{"n_head": 6, "head_dim": 64, "vocab_size": 8192, "norm": "layernorm", "norm_place": "pre", "norm_eps": 1e-06, "bias": "none", "init_std_o": 0.0055, "optimizer": "soap_variant"}
Each number is 128 + 32 x the weight over its row's rms, rounded and kept within 0 to 255. Layers, rows and columns count from 0. The size above them is the row's rms in percent of the matrix's.

# layer 3 MLP up, 1536x384, rms 0.149, rows 570-641, columns 192-287
size [108 100  99  98  96 100  98  84  95  92  91 102  99 113  96 101  99 101 106 104  99  93 102  95  89  97  98 102  93 107 114  94 100  91 113  93  87 100  96 105 122 100  98  98  98 104  99 115  96  97  99 109  90 144 105  97 113 106 106  96 148 109  96 107  89  96  95  99  91  93  99  98]
[[ 82 149 135 123  88 174 159 172 139  85 133 167 156 173 147 162 154  66 156 170 176 154 174  72 154 146 132 136 132 135  98 115 159 154 123 150 163 121 104 137 101  54 176 164 118 129 152 104 106 153  85 148 158 145 183  94 181 151 179 106  97 179 156  95 109 128  87 161 117 110 128 100 112  98  93  85 143 121 166 106 133 132 121 189 111 118 104 172 158 109 151 159 144 176 132 118]
 [ 91  96 142 100 137 102 184 106 147 162 118 188 133  65 142 126 146 121 155 137  90 104 191  51  75 114 150 139  86 178 135 129 120  87 110 116 141 156 128  94 152 154 156  78  75 131 161  66 134  69 140 174 139 163 103 147 173 134 107 108 155 131 164 118 128  99 121 149 166 107  91 131 100 138  67 130 121  96  90 108 141 142 161 151 144 146 110 136 160 132 112 107 106 115 128 147]
 [150 150 122 119  68 119 148 121 105 197 140 122 152 115 125 190  96  85  38 183 164 170 187 127 127  91 208 143 166 127 102 105 135 142 100 206 154 127 131 126 111 147 100 116 151 113 130 134 157  94 173 117  85 128 111  71  91 130 102  92 136 145 148  62  70  61 144 144 111 201  65 112 116 120 116 143 113 139 119 173 131 127  93  94 128  68 100 216 115 167 101 147 132 114 129 132]
 [148 131  55 123 103 116 161 130 156 111 148 131 116 175 102 114 143 113 100 155 132 152 120 108 130 194 109 139 105 160  78  89 155  50 165 145 160 131 103 192 129 123 111  60 120 172 135 112  98 119 136 143 121  39 122 103  98 117 155  98 169 113 156 123  99 140 112 100  69  60 122 179 116 129 109  93 105 131 107 185 141  74 116 125 139 148 112 130 112 156 122 121  91  86  93 124]
 [ 95 106  82  97 197 104 121  84 124  76 162 127  99 108 145 113 166 137 180  91  78 159 130  78 142 101 107 189  97 162 131 118  85 169 125 126  86  97 144 132  75 124 106 157 116 146 151  88  94 162 126 112 158 162 143 160  91 115 144 139 131 140  95 155 158 146 139 112 127 173 160 100  74 187 105 101 145  99 179 140 103  94 155 104 153 141 120 141 173  96  77  71 131 120 155 166]
 [152 104 137 147 150 162 107  80 164  93  75 132 120  88 144 115  82  95  91 118 124 126 131 121 140 141 132 169 119 158 158  97  99 108 176 101 122 174 143 145 151 145 128 104 140 163 115 109 109 116 126 103 120 102 155 104 106 100 120 114 145 183 105 180 107 131 147 121  53  83 104 159 178 169 130 119 110 162 139  73 142 144 144 121 125 157 128 128 173 124  69 119 145 142  91 171]
 [108 131  95  85 117 150 138 132 120  72 132 119  97 136  95  86 108 136 180 105  67 111 103 142 114  96  60 147 170 140 137 114 161 153 100 140  95 143 164 105 116 106 104 132 130 141 129 132 157 137  83 116 106 124  75 129  88 164 137 152 135   9 124 180 146 180 171  87 167 133 105 118 102 144  93 108 121 119 166 132 135 172 107 192 106 120 179 119 135 111 170 142 165 130 120 137]
 [ 91  88 131 114  36 176 107 127 126 150 141  98 126  85 151 143 139 100 218  87  91 211 129 142 105 149  67  93 130 157 138  76 116 149 116  99  94  89 166 144 145 104  95 142 142 144 197 159 114  93  84 189 159  97  97 125 117  90 144  75  83  93 151 154 127 133 125 147 182  79 154 116 140 157 121 138 142 118 114 153 102 136 127  53 157 111  95 129 111 116 146 135 126  51  86 225]
 [177 116 104 124 150  99 143 124 169 133 128 114 112 140 145 148  37 163 109 116 118 139 143 159 132 108 179 135 192 156 146  98 152 124 129 156 131 156 175 140 118 118 119 147 172 147 132 120  91  48 112  44 133 212 128 112 120 186 191 175 173 110  98 160  68 109  76  76 142  90 154  96 120 148  67 115 124 149 154 109 189 121 150 134 123  90  89 144  80 119 119 151 136  79 150 115]
 [174 166 135 116 129 170 137 203 133 118 128 138 145 143 152 145 157 113 157 103 171 149 113 183 126  77 161 153 157  83 139 150 104  52 137 139 139  77  77 112 115 163 149 189 125 137 120 126  93 148 146 137  88 107 134  93  92 133 106 132 135 169 112 129 159  89 142 102 176 183  65 126 172 135 149 149 154 159 126  89  60 109 144 101 106 143 143 108 103 173 123  83 154 121 169 127]
 [153 226 132 106  44  95 168 132 104 140 108 153 166 137 168 127  87 117 125  81 139  73 151 106 158 120 142 149 125 123 123 153 130 147 190 144 107 135 133 121 124 136 127  67 176 182 156 100 137  76  77  81 111 134  92 180 147 189 175 118 167 119 198 159 122 134 130  88  68  97 136 191  84  80 136 177  97 166 200 160 141 144 118 164 144  62 118 129 172  97 102  78  74  90  43 126]
 [116 186 109  73  88 137 112 112 172 118  79 116 137 150 144 102  67 129 139  75 185 139 151  80 133 150 132 113 187 129 130 120  80 116 144 113 230 133 122 146 103 114 142 152 124 153 134 140 153 175 144 142 194 129 144 130 134  68 134  68 108 116 124 127 167  85 106  98 179 185 111 145 120 119 100 164 147  63 144  84 134 112 104  63 117 130  93 118 119 164  75  99 111 169 105 182]
 [135 148 161 103  66 148 124  79 135 116 133  90 124 121 124 108  84 133  99 124 152 208 171 182 124  66 132 190 135 133 140 143 155 110 138 152 142 171 111 131 101 156 109 129 200 127 150 117 146 119 201  91 149 135 123 135 122 142 155 148 128 111 120 201 139 155 165 110 175  79  90 130 144  68  70 120 134 140 160 112 168  83 158 128 164 168 112 153  96 134  89  72  97 145 124 174]
 [103  87 151 123 132  94  89 106 162 120 103 122 170  77 137 125 150 156  87 116  99 146  60 120 136 170  55 135 135 188 144 151 149 137 108  91 120  87  95 156 161 144  84  88 161 109 123 134 197 139 145  93 162 104 228 148  69 148 132 136 131  70 108 135 171 140 141 130  82 147 121  94 185  62  73 133 171  50 119 101 106 145 141 143 134 171 204 186 109 113 136 140 129 124  98 135]
 [ 82 110 113 157  96 147 135 142 113  68 116 137 163  86 127 136 149 140  97 171 121 120 119 125  95 156 142 106 102 114 162 125 158 139 176 130 152 122 180 164 130  88 117 120 142 126  71 108 151  93 125 151 155 116 134 168 118 145 116 167 109 140 103 145 134  94 123  71  68  87 130 117 103 124 147  78  66 115  75  78 106 128 162 105 158  90  94 121 143 149  93 114 136 126 106 135]
 [ 82 105 128 104 128 130  92 138 147 130 115 125  84 103 164 100 160 129 130 117 198 115  70 151 140 171 139 120 125  93  88 147 132 123 115 108 110 118 201 115  83 190 145 118 139 114 122  91 113  97 171 115 133 185  51  83 124 122 115 132  72 160 133  55  61 128 139  84 125 142 170 148 143 144  66 130 111 156 113 107 122 163 196 161 132 135 130 137 115 120 107 109 183 138 139  78]
 [124 143 122 150 107 127  15 123 101 109 131 117 139  75 182  92 113 154 164 104  98 149 135 129  82  72 152 146 160 137 189 135  39 134  64 179 139 165  71  70 167 147 174 118  99 149 129 122 138 102 116 167  81 171 141 125 117 134 144 156 131 108  83 141 186 109  85 128 138 139 147 128 183 111  95 143  89 114  67 133 143 112 124 103  92 143 149 112 122 140 107 185 190  65 148 142]
 [125 162  86 110 141 197 129 101 144  68 136 175 160  79 112 125 148  92  99 181 122 122  65 109  87  35  90 107 127 152 124 106 121 136 155 150 119 109 136 155 135 163 125 123  84  58 121 144 108 125 119 153  85 222 155 129 155 120 158 175 114 166 151 144 167 115 118 101 153 160 127 124 133 133 105 132 144 157 130 130 113 122  99 106 150 174 133 159 132 116 150 170 160 166 115 172]
 [126 129 132 113  86 118 158  96 156 112 138 104 159 130 113 131 119 122  59 156 111 132 144  43 150 110 161 158 139 146  74 189  89 139 138 131 117 115 131 134  99 130 129 224 106 105  75  67 139 132 122 129 188 104 128 142  78 108 185 110 154 148 116  75 166 108 137 125 149  76 155 102 120 170 124 108  95 136  92 149  79 137 177 141 103 128 201 128  98  98 169 123 122 110 113 110]
 [ 91 101 165 109 132  98 134  90  97 154 133  89 143  96 137 113 147  93 130 205 155 186  62  96 134 133 103 105 148 173 191  84 138 123  96 209  72  71 109  97 147  30 101 124 115 146  78 116 140  82 155 133 168 164 163 121 139  35  89 135 120 127 106 111  50 122 116 101 143 115 131 176  91 101 153 156 196 114 110  97  84 151 120 102 133  95 101 147 125  79 148 113 148 166 134 131]
 [112  92  54 130 114 151 136 146 130 116 144 174  88 156 147 200 165  45  98 137  96 148 168  97 149 129 122 181 148 158 136 114 125 137 114 146 101 126 136  83 128 118 154 175 134 131 137 113 177 132 120 150 149 153  98 144 158 200 167 120 114 117 138 127 169  98  93 133 143 144 106 137  81 147  92 131 165  88 162 157 190 110 155  93 122 194 136 128 175 101 107 135  78 136 164 118]
 [159 113 112  86 117  36 146  87 150  97 131 152 107  72 172  96 114 115 122 152  75 156  94 164 190 112 158 129  97 162  95 143 105 134 156 193  87 149 128 122 101 169 100 108 145 166 101 145 133 178  91 174 143 117 146 167  96 127 114 151  98 105 125  50 110 106 109  87 135  88 117 137 113 128 127  86 158 171 162 186 114  93 141  82 142  93 154 115 154 143 182 127 103 105 136 131]
 [127 107 131 185 120  91  69 203  85  84  75 148 158 123 110 152 135  96 130 165  93 117 152 157 104 128 113 192 139 129 151  85 138  89 120 141 186  84  80 106 129  71 121 171 165  70 128 170 102 133 130 124 170 118 149 137 121  96 142 123 103  75 100 144 109 116 111 169 101 170 141 137 183  96 136 101 111 134 128 169 128 180 114 107 112  87 158  63 126 138 119 166 140  73 113 128]
 [157 152 131  99  80 143  78 125 107 127 142  58 115 103  46 150 171 111  94 129 150 106 123  92 168 152  79 134 134 150 161 139 134  57 122 110 192 115 120  94 150 130 172 115 118 104  75 101 107  94 146  76 147 123 188 154 127 118  89  90 116 125 138 132 106  91 106 139 142  93 162 132 133 151 141 154 138 116  89 121 110  67 142  82  94  82 150 135 166 115 105 169 137 101 116 140]
 [109  59  43 110 170 115 110  95  56 112 146  66 124 135 112  85 110 136 171  61 153 123  65 109 149  92 180  83 151 137  88 126 116 194 148 148 118 148 112 102  90  81 133 171 106 125 165 117 158 185  77 113 130 142 151 128 113 133 156 116 156 122 104 203 143 130  97 143 122 132 126 147 111 139  75  71 140 173 104 101 113  97  90 154  98 152 122 139  69  65  90 126 181 119 116 174]
 [147 129 151 176 167 130 115 165 112 133 178 113 189 106  96  81  85 147  82 112 101 138  95 131 152 163 109 172 207 138  95  97 116 115 135 146 151 117 113 134 123 132  90  81 121 117 115 133 120 124 105 151  99 155  89 126 147 112  91  99 149 106 172 141 173  78 136 138 144  87 142 123 155 142 118 114 151  91 167 154 131  89 166  72 131  97 147 155 153  96  91 122 115  90 172 148]
 [142 160 138 155 149 184 158 119 124 109 105  86 136 126  97 124 127 118 122 168  93 131 200  99 111 150 108 110 165 107 175 118  97 120 139 100  98 154 112 129  77 101 137  69  59 112 159 106 108 162  91 133 180 179 139  91  69 110 117 146 118 125  87 155  82 153 133 182 138  73 114 183  83 161 102 134 126 140 172 118 103 115 147 149 127 131 131 140 149  74 102  83 138 123 154 101]
 [131 162 231 128 173 126 118 164 167 144 137 135 146 153 210  82 127  97 101  77  45 107  66 146 114 126  85 143  99 152 140 120 143 119  94  82 176 150 124 157 105 131 162 187  51 101 144 102 126 142  97 103 142 110 105 144 110 130 169 180 132 123 104  95 116 104  90 159  88  73 109 115  90 134 133  69  95 137 189 150 140 137 117 142 125 124 105 101 128 101 106  72 124 151 190 157]
 [109 144 122 159  92  76 120 127 159 132  74 151 137  89 139 146 148 108 201 147 129 152 141  94 166 105 142 191 135 142  77  73 138 142 107  85 141 152 121  69 135  95 129 134 158  77 135 143  56 153 122 146 177  71 103 137 110 138 186 139 127 175  96 125 163  86 116 166  90 146 142  83 104 121 163 125  66 148  76 112  95 152  88 115 103 112  82  96  99 148 147  43 109 100 107 125]
 [154 137 120  97 110 132  90 121 126  98  96 162 194 107  91  97  93 107 146  67 107 145 152 196 127 161 132 137 153 127 100 173 124 121 108 118  84 175 191  85 118 105 139 146 106 125 127 133 130  98 107 134  88 148 171  94 142 172 102  88 122 187 100 118  81  89 126  75 128 110 149 145 138 123 106  87 118  75 132 118 101  90 126 134 140 140 144 156 134 131 148 189 102  90  84 162]
 [151 157 138 120 132 100 145  99  51  87 114 138 117  99  93 162 144  35 129 114 154  98 100 144 126  98  77  94 173 111 132  88 130 117 164 127  80  91 164 139  96 154 174 152 115  87 105 130 113 121 137 110 150 146 121  80 126 165 100 124  79 175  87  84 140 132 143  97 146 159 159 130 145 110 129 114 184 137  98 157 100 209 169 186 102 101 144 114 132 112  78 111 201 160 105 121]
 [ 75 146 111  41 142 101 180 139 143 107 137  98 123  83 152 191 126 124 144 103 164 143 122  91 164  88 132 157  88  53  33 108 134  81 132 177 117 135 122 143 149 201  54  73 134 133 138 164 168  92 152 163 142 150 176  50 131 151 168 136 132 113  89 114 107 174 165 172 128 178 158 136 112  90 124 173 145  74 103 137 204 137 159 127 123 112 161 150  91 174 154 124 188 109 100 180]
 [223 133 149  91 162 149  87 188 109 129 167 162 156  98 128 154 118 132 174 101 188 133 133 102 144 169 130  85 158  88 111  95 108 135  90 113 239  59 143 153 121 131 135 152  84 133 142 109  97 142 112 157 142 174 171 117  99 140 178 116 134 154 106 116 125 111 136 124 174 149 127  94 133  91 188  84 135 122 153 113 182  99  65 113 124  96 134 149 153 162 100 110 134 147  88 140]
 [118 166 133 116 133  93  83 126 138 116 110 105 134 128  62 144  92 102  73 140  90 175 109 124 137 127 119 141 118  27 182  92  60 184  87 127 150 125  94  87 127 130 126 144 146 147  92 169 157 116 163 149 123 126 103 124 145 161  74 167 118 161 198 145 138 146  90 147 111 156 155  66 151  98 106  85 153 108 115  98 181  88  69  90  72 113  83 191 109  89  97 132 125 158 136 101]
 [140 120 160 106 161 112 101 213 126 156  58  10 130 156  47 141 159 145 148 135 120 115 160 132 126 133 221 168 118 111 101  87 149  93 169 100 163  90 133 103 135 145 184 123 138 129 173 152 152 166 139 117 161 116 122 174 120 114 128  58 110 117  94  98 160 123 156 196 104 143 127 148 106 111 107 147 146 125  17 119 119 163 101 129 123 155 146  99 122 171 140 126  99 131 183  98]
 [105 156 128 149 120 134 144  83 164 116 186  98 142 164 182  85 105  81 109  96 120  80 120 110 171 143 187  87 126 158 117 126  80 153 133 156 120 139  98 128 199 119  94  62 199 161 135 125 130 117  94 132 116 131 136  64 122 110 125 161 190  82 136 177 102 175 100 105 134 133 128 147 169 110 125 125 135 150 131 140 120 176 131 104 144 126 111 139 182 208 123 120  80  91  85 168]
 [121  81  82 147 100 169  80 108 120 189  55 174 168 147 132 128 159 149 100 124 141 158 111 110 141 138 105 126 181  92 106 165 183 145 156 121 171 103 126 132 109 149  82 148 115 136 120 171 132  83 149 156 111  70 139 111 167 113 107 124 144 110 151 105  78 107 146 162 115 173 101 121  92 121 135 151 170 105  88 166 128 119 205 135 147 126 113 117 125 102 112 142  81 108 109 173]
 [114 158 132 127 212  76 125 184 102  94  95 120 140 107 129 116  89  62 139  85 147 153 145 133 137 153 143 162 139  24 232 128  80 120 126 134  65 152 121 133 153 176 156 212  93 128 145 101 115 112 197 161 118  85 164  82 108 130 137 162 172 123 153 160 153 113 141 112 133 103 136 104 141 197 103 130 109 124 126  98 103 170 130 110  69 151  88 190 147 136 133 117 113 102  97 112]
 [183  80 126 105 152 144 112 123 140 130 146 127 142 107 159  87 171  51  94 135 177 128 121  90  74 124 170 180 162 136  99 151 147 175  21 107 142 114 153 105 103 102 115  64 127 116 151 162 200 135 125 127  76 144 158 140 193 120 116 132 188 106 128  90 114 171 134 125 117 123 159 130  77 105 133 134  79 127  89 170 179 145  92 122 126  84 144  98 126 138  80 100 104 180 124 129]
 [150 170 120 114 117  97  85 133 119  90 133 101  73 139 138 116 173 106  73 136  99 166 143  79 102 123 170 124 170  88 107 203 186 128 136 112 165  94 111  52 176 176 118 147 109  97 187 110  90 148 194 147 108  71 111 151 161 119 168  87 129  91 152 156 106  81 125  81  99 185 130 139  99  75 145 192 125 133 142 173 133 174 102  70 108 147 111 109  57  82 160  84 150 100  45 107]
 [129 116 160 159 110 176 144 117 108 116 114  73 143  92 159 100 160 114  98 152 124 149 107  98 120 100  78 105 209 110  96 130 103  84 147  65 142  84 143 211 132 116 129 151 154 136 172  48 143 133  58 112 104 136  82  72 160 142  48 143  96 135 121 124 154  83 122 134 163 140 108 155 155 121 162 127 129 151 124 132  75 141 133 140  87 131  76 176  97 136  94 119 145 124 170 153]
 [ 87 123 143 170 100  63 172 190 127 121 136 120 118 108 148 138 110  90  70  73 136 177 130 154  99 125 159 159 182 140  89 135  73 187  85  98 153 130 148 133  95  90 145  66 116 117 142 109 106 109 151 105 162 107 116  74 140 129  89 111 138  80  58  98 139  96  83 113 157 146 118 175 118 125 111 138 118 123 162  86 134 116 162 151 123 140  98 131 161 204 110 150 107 140 125 134]
 [ 88 169 115 145 137 197  87 112 105 169 117 131 124 125 171 123 155  78  87 195 144  99 149  74 116 110 151  90 120 139 166 126  80 141  88 100 135 116 131  54 122 190 124 118 185 132 139  97 141 146 167 106 171 104  98 182 168 134 112 101 135 124 152  97  99 124 129 126 129 155 171 139 165 120 140 163 105  81  66 110 145 114  75 117 120 121 157 132 129 150 129 168 108 190 159 168]
 [162 167 181 148 112 165 163  76 197  78 101 128 141 103 112 126 122 129 127 123 148 120 107 148  90 128 158 169 145 161 107  68 155 119 103 116 137  92 183  68  90 148 117 130 110  30 170 111 109 113 132 139 173 122 113 147 140 162 141 102 113 133 120  72 136  89 127 123  77  62 123 169 130 116 175 137 141 117 107 119 136 126  84 143  96 126 108  87  86 123 102 116 105 189 141 156]
 [154 167 118 178  91  94  90 116 139 112 128 157 168 141 138 169 132 116  83 159 102 148  82 115  87 112 138 146 108 196 110 155 116 135  81 122 110 100 103 164 114 156 120 107 173 185  95 148 143 123 132 102 162  85  47 108 117  75 170 157 170  76 143 183 183  50 137 127 164 146 104 131 199  73 149 182 130  84  85 132  37 146 102 176 131 147 126 162 133 167 114 164  99  96 145 138]
 [120  61 124  72 139  94  81 136 165  93 110 111 106 114 180 115 125 101 173 130 116  88 154 168 128 117 157 117 146  88  94  96  78 183 153 163  82  83 134 133 124 152 131 102 108 122 132 140  93  88 143 130  83 132 160 141 138 129 186 118 172 161 131  89 197 100 170 173 110 107 176  58 158 124 121 122  88 137 127 129 138 105  98 109 133 148 134 183 115 168  71 146 113  89 115 139]
 [140 204 161 123 173 101 157 121 101  77 159 101 147 175 119 174 137 150  90 114 141  74 160 146 107 168 183  81  95 128 121  84 170 140  99  80 138  73  51  84 137  87 105 137 132 107 144 221  64 195 149 148 105  88 167 168 142 170  88 142 140  94 116 150 121 141 128  95 165  95 100  87 122 175 138 121 132 115 120 106 133 119 127 106 158  62 103 192 111 139 127 102 132 174 161  92]
 [164 140 115 102 147 189 107 157 156 132 108 158 191  45 108 100 112 110 141 103 120 161 129 140  59 150 152 123 128 137 154  73 144  97 106 153 114 120 119 136  93 190 123 100 117  47 131  80 140 108 160 188 134 155  64 133 139 154  94 124 162 209 136  90  75 124 204  94 151  85 125 140 110 145 138  96 110  95  80 145 119 117 118 145 122 175 165 144 117  47 102 129 141 145  83 144]
 [128 134 123 172  97 153  47  81  59 101 154 116 113  72  99  58 113  54 162 137 160 147  48 106 125 122 155 129 193 129 102 160 133 138 169 116 176 145 108  88  67  87 192 137 158 138 108  91 145 149 164 163 104 122 143 127 111  88  79  89 132 105 113 138  88  80 127 130  84 129  99 121 183 111 120  94 116 147 152  70  86 158 128 119 149 142 125 185 105 117 183 201 170 127 125 136]
 [121  98 129  62 200 169 151 134 114 157 110 110 120  88 158 131 155 151  68  95 135 160 113  58 132 109 137 135 109 121 147  87 103 132 135 100 128 195 181 164 153 119 145  93  80  66 152 163 124 109 146 109 152 180 121 102  94 150 137 153 144  96 152  98 142 105  98 103 198 163 142  79 119 145 138 139  79 104 154 137 181 114 145 148 110 129 127 160 124 153 197 163 124 129 140 116]
 [119 184 121 130 150  81 169 100  99 122 130  96  80 118  96 154 148  92 176 106 197 133  80 136 118 158 146 142 129 116 154 146 114  90 116 120  87 122 106 148 150  95 168 127 224  36 149  88 202 120 124 158 101 124 129 159 128 116 102 152 113  84 105 112 129 152 215 134 163 118 150 117 146 126  56 140  88 130 102 103 154 200 116 133 135 158 115 112 120 135  96 128 117 212 111 194]
 [101 115 208 106 162 138 117 114 114  93 128 124 156 167 148 186 118 109  98 134 102 152  89 193 132  93 207 193 124 144 120 123 105  99  90 164  99 186  77 108 148 123 120 145 115 142 149 132 151 112 142 102 107 130 106 129 148 154 142  99 123 125 137 102 155  17  72 128 164  84 119 166 132  78 169 118 128  88 138 144 125 137 125 116 111 144 113 101 178 162 100 111 153 129 140 143]
 [110 112 113 156 154  80  89 124 179 120 124 207 160 127  66 165  95 112  98 115  90 221 126 113 119 135 102 132  98 133 142  63 104 121 117  61 173 177 163 159 157  55 203 141  88 130 169 161  80 142 145 141 165 166 138 135  92 133 145 157  99 215 125 135 113 121 142 166 131 132 148 109 116 142 148 172 131 154  92 188 182 171 122 203 126  97 138 114 168 109 179 153 144 125 149 149]
 [161 151 133 101 146 144  83 130 128 117 132 233 149 183 116 130  83  91 111 139  88 154 156 133 105 130 126 128  86 144  86 169 143 114 163 120  85 145  92 106  83 138 155 144 166 110 129 144 128 116 151 111 132 136 133 178  99 220 167 186 113 132 107  71 101 106 100 131  81  90  94 129  88 146 148 101  72 123 127 102 135 135  79 142 207 168 114 169 145 111 172 143 133 169 128 160]
 [166 152 130 139 122  98 119  69  89 173 106 190 142 108 119  72 110 106  90 147 170 137  92 136 134  90 155 141  84  71 127 136 183 154 178  69 129 100 110 172 182 127 129 137 156 144 107 170 152  91 148 128 167 118  78 152 163 117 121 148 163 149  70 139  85  72 110  99 116 120 119 129 126 140 112 168 105 139 105 155 137 118  74 119 114 149 110 138 170 127 166  86  94 143 135  96]
 [145 175 102 129 156 104  73 163 125 146 140 120 153 131 122 146 155 108 158  95  98 199  96  94 121 125 159 121 142 154 159  93  95 187 179 158 147 120 129  26 155  80 130 153 133 130 119  71 137 128  81 138 101  80 138 126  94 116 136 130 147  95 120 131 104 144 140 141 125 186 120 132 114 178 149 114 111 167 107 116 135 121 151 148  97 149 140 144 198 165 118 129 159 117 131 146]
 [123 100 159 150 116 139 139 102 126 102 133  73  91 111 100 153 139 177  53 156 155 188 121 103 149 126  74 155 166  95 114 104 116  89 135 107 106 215 145  81 160 133 137 147 114 143 133 118 102  68 129 140 102 134  67 196 116 154 119 126 107 106 175  88 138 158 140 110 132 129 116 153 102 178 131 120 120 127  67 114 187  95 102 186 173 141  49 129 140 125  69 180 135 179 148 154]
 [ 91 119 121 158 108 182  90 136 106 126 158 126 156 148 164 133  81 112 172 123 172 114  93 114 144 135 110 145 111 158  76 172  70 121 189  70 127 151 150 141 144 118 124 116 138  73 127 143 119 127 121 161 158 116  81  65 139 136 173 141 115 103 150 146 113  80  55 121 137 145 125 130 128 146 144  76 104 138 167 120 135 125  97 178 137 154 133 155 109  77 125 149 129 142  93 198]
 [162  68 183 114 146 169 164 153 104  95 111 102 113 155 130 117 156  91 134 147  89  46 162 121 107 135 115 135 115  67 175  46 153 159  86 182 143 121 154 120 184 132 121 100  87 124 137 164 173 147 143 127 121 170 126  95  88 126 128 119 129  78 144 152 124 114 157 133 183 122 172 165 106  96 162 125 131 113 156 132 142 133 113 106 154 126 100 153 127 101 114 102 136 187  51 115]
 [110 121 109 132 100  91 146 123 131 138 111  97  90 162 129 145  50 126  91 130 108 134 164 152  72 110 127 177 128  72  98 121 135  83  73 176  60  84 138 121  98 135 113 130 111  95 132 112 101 125 138 110  85  77 102 134  89 157 128 109 104  96 123 125 147 129 151 134 111 162 150 140 205 186 167 110 175 119  80 116 175 134 177 148 144 151 165 123 122 120 186  88 129 163 157 164]
 [116 116 140 131 137 182 139 113 110 145 160 107  35 124 110  86 162 109 111  98  97 124 136  96 122 170 110  84 123 127 107  72 160 108 109 177 222 126 112 132  99 153 116  77 116 182 146 145  67 168 131  80  74  83 140 188 119 156 104 129 135 133 140 148 126 116 115 125  89 109 115  95 122 114 100 143 156 161 157 135 142 127 113  78 124 116 137 103 156  84 131  82 166  87 169 135]
 [108 118 127 151 106 131  85 181 127 105  45 136  85 134 119 147 182  81 129 101 175 133 125  98 162 202 172 182  60 102 126 128 170 125 118 106  82 115 138 138 113 113 106 112 161 120 127 121 142  79 132 139 119 112  99 118 174 127 117 122 106 148 100 138 127  85 158 161  66  92 120 116 155 138 159  57 137 123 148 169 114 131 152 184 134 118 100  89 148 129 112 133 140 121 144 158]
 [114 115 134  64 142 140 134 130  98 171  97 188 109 132  88  75 145 119  67 120 101 152 132  98  75  99 103 123 115  90 169 189 186  83  94 134 151  87 117 108 129 136 124 114 127 147 140 130  34 133 135 158 161  99  92 153 183 103 140 106 183 104 130 137 144 137 112 176 134 152 142 141 178 128 134  72  63 123 134 116 147  74  88 149 109  69  82 116 190 129 132  66 137  99 126  88]
 [118 129 180 115 167 229 176 109 159 104 121 107 120 185  77 146 113 139 119 156 130 184 139 133 183 113 138 146 120 126 101 148 175 112 122 144 101  86 151 108 162  51 129  64 131 135 146  94 102  89 140 152 108 154 114 216 150 195 198 149  82 131 127 120 176  98 106  99 157 147 125 154 142  74 142 132  82 111 141 120 130 108 131  59  87 144  60 142 149  55  92 160 126 113 151 125]
 [131 177  89 128 143 126 114 113 171 124  77 131 121  34 140 102 101  90 157  97 131 164 137 183  98 147 127  97 169 137 139 162 176 122 133 107 125 138 159 122  81 125  84 132  98  71  61 123 126  77 146  74 136 134  90 101 156  84 103 145 135 158 152 168 110 143 179 162 128 136 122  81 130 145  84 153 118 131 100 190 168 119  94  75 114 141  90 125 139 110 126 109 102  69 100 114]
 [121 128 129 149 198  85 120 118 140 123 117 155  50 124 120 163 109 157 125 151  70  79 100 150 102 129 130  57 147 143 160 127 108 111 141 102 154 103 175 121 137 114 100 189 123 132 157 108  54 102 150 132 135 147 147 140  76  39 116 152 107 141 163 130 134 119 149 121 129 133 150 126 182 151 106  89 142 123 117 151 116 126 150  51 121 119 138 104 145 159 102 150 115 145 134 106]
 [199 108 104 107 118  95 174 219 143 123 145 124 116 144 158 152 140 171 130 142 133 103  84  95 109 167 132 162 124 156 156 144 181 131 129  86 151 133 153 158  96 163  76  74 137 141 152  78  83 196  59  90 109 152 165 123  99  86 203  84 131 136 134 140 145 161 171 107 149 128 163 127 166 124 147 164 146 116  49 127 181 175  91 138 104 136 130 151 167 156 141 105 105 100 138 118]
 [134 100 142 102 138  78 152 117  85 170 126 169 132 164 137 175 119 120 137 155 120 167 145  67  81 115 156 137 134 162 112  93 145 153 126  92  96 107 169  87 142  87 139  57 125 143  98 153 145 170 161 123 132 120 101 116 118 126 186 149 152 178 133  90 115 148 115  96 129 115 129 129 108 115 127 160 179 144  51 136 110  93  97 158 154 148  85 120 100 135  83 101  93 139 113 142]
 [137 106  82  96 139 108 152 150  78 118 125  86 146 160  53  56 103 131 162 137 129 100 107 124  94 152  97 188 165  91 107 135 129  91 103 158 131  75  55 173 132 142  93 119  96 137 134 145 198 163 136 119 150 146  38  93 119 122 107 102  86 146 142 142  90  82 128 134 132 236 133 141 166  97  94 140 174 132 128 149 156 192 113 147 138  94 136 172 126 131  67 136 124 133 104 133]
 [120 155 118 107 131 113 111 163 115 117 119 118  67  52 137 130 112 107 114 131 114 101 109 149  48 163 184  82 118 102  80 117 103 187  93 161 192 145 145 106 131 115 119 126 108 165 154 161 139 125 156 114 115 145 113 125 105  50 142 103 174 155 188 161 154 138 161 103 123 127 180 146  70 222 122  85 115 127 164 146 155 139 124 134  60 106 136 153 104 181  96  88  97 115  86  78]
 [117 212  91  64 135 123 140 175 132 132 147 140  80 186 117 116 115 117 101  34 152 111 184 147 108  90  86 166 135  85 129  78 144 181 121  90 164 173 185  68 171  69 136 117 124 127 156 121 105 120 145 106 110 102 160 118 139 111 128 130  94 123 156 104 150 109  83 186 159 150  98 104 105 127 170 107 146 140  92 112 129 163 182 104 144 142 118 153  87 174 159 163  62  83 129 113]
 [127  83 149 127 132 108  94 149 191  69 148 125 117 100 165 122 120 118 143 143 114 156  96  67 166  87 170  67 164 189 104 140 147 123 132 117 124  87 161 143 174  53 106 145 111 184  69 145 140 175 107 178 138 136  84  90  50  92 119 166 119 169 108 138 151 102 112 143 136 143 109 121 125 122  61 146  98  56 160 120 139 171 138  77 127 128  87  91 133 148 130 103 123 161 119 164]]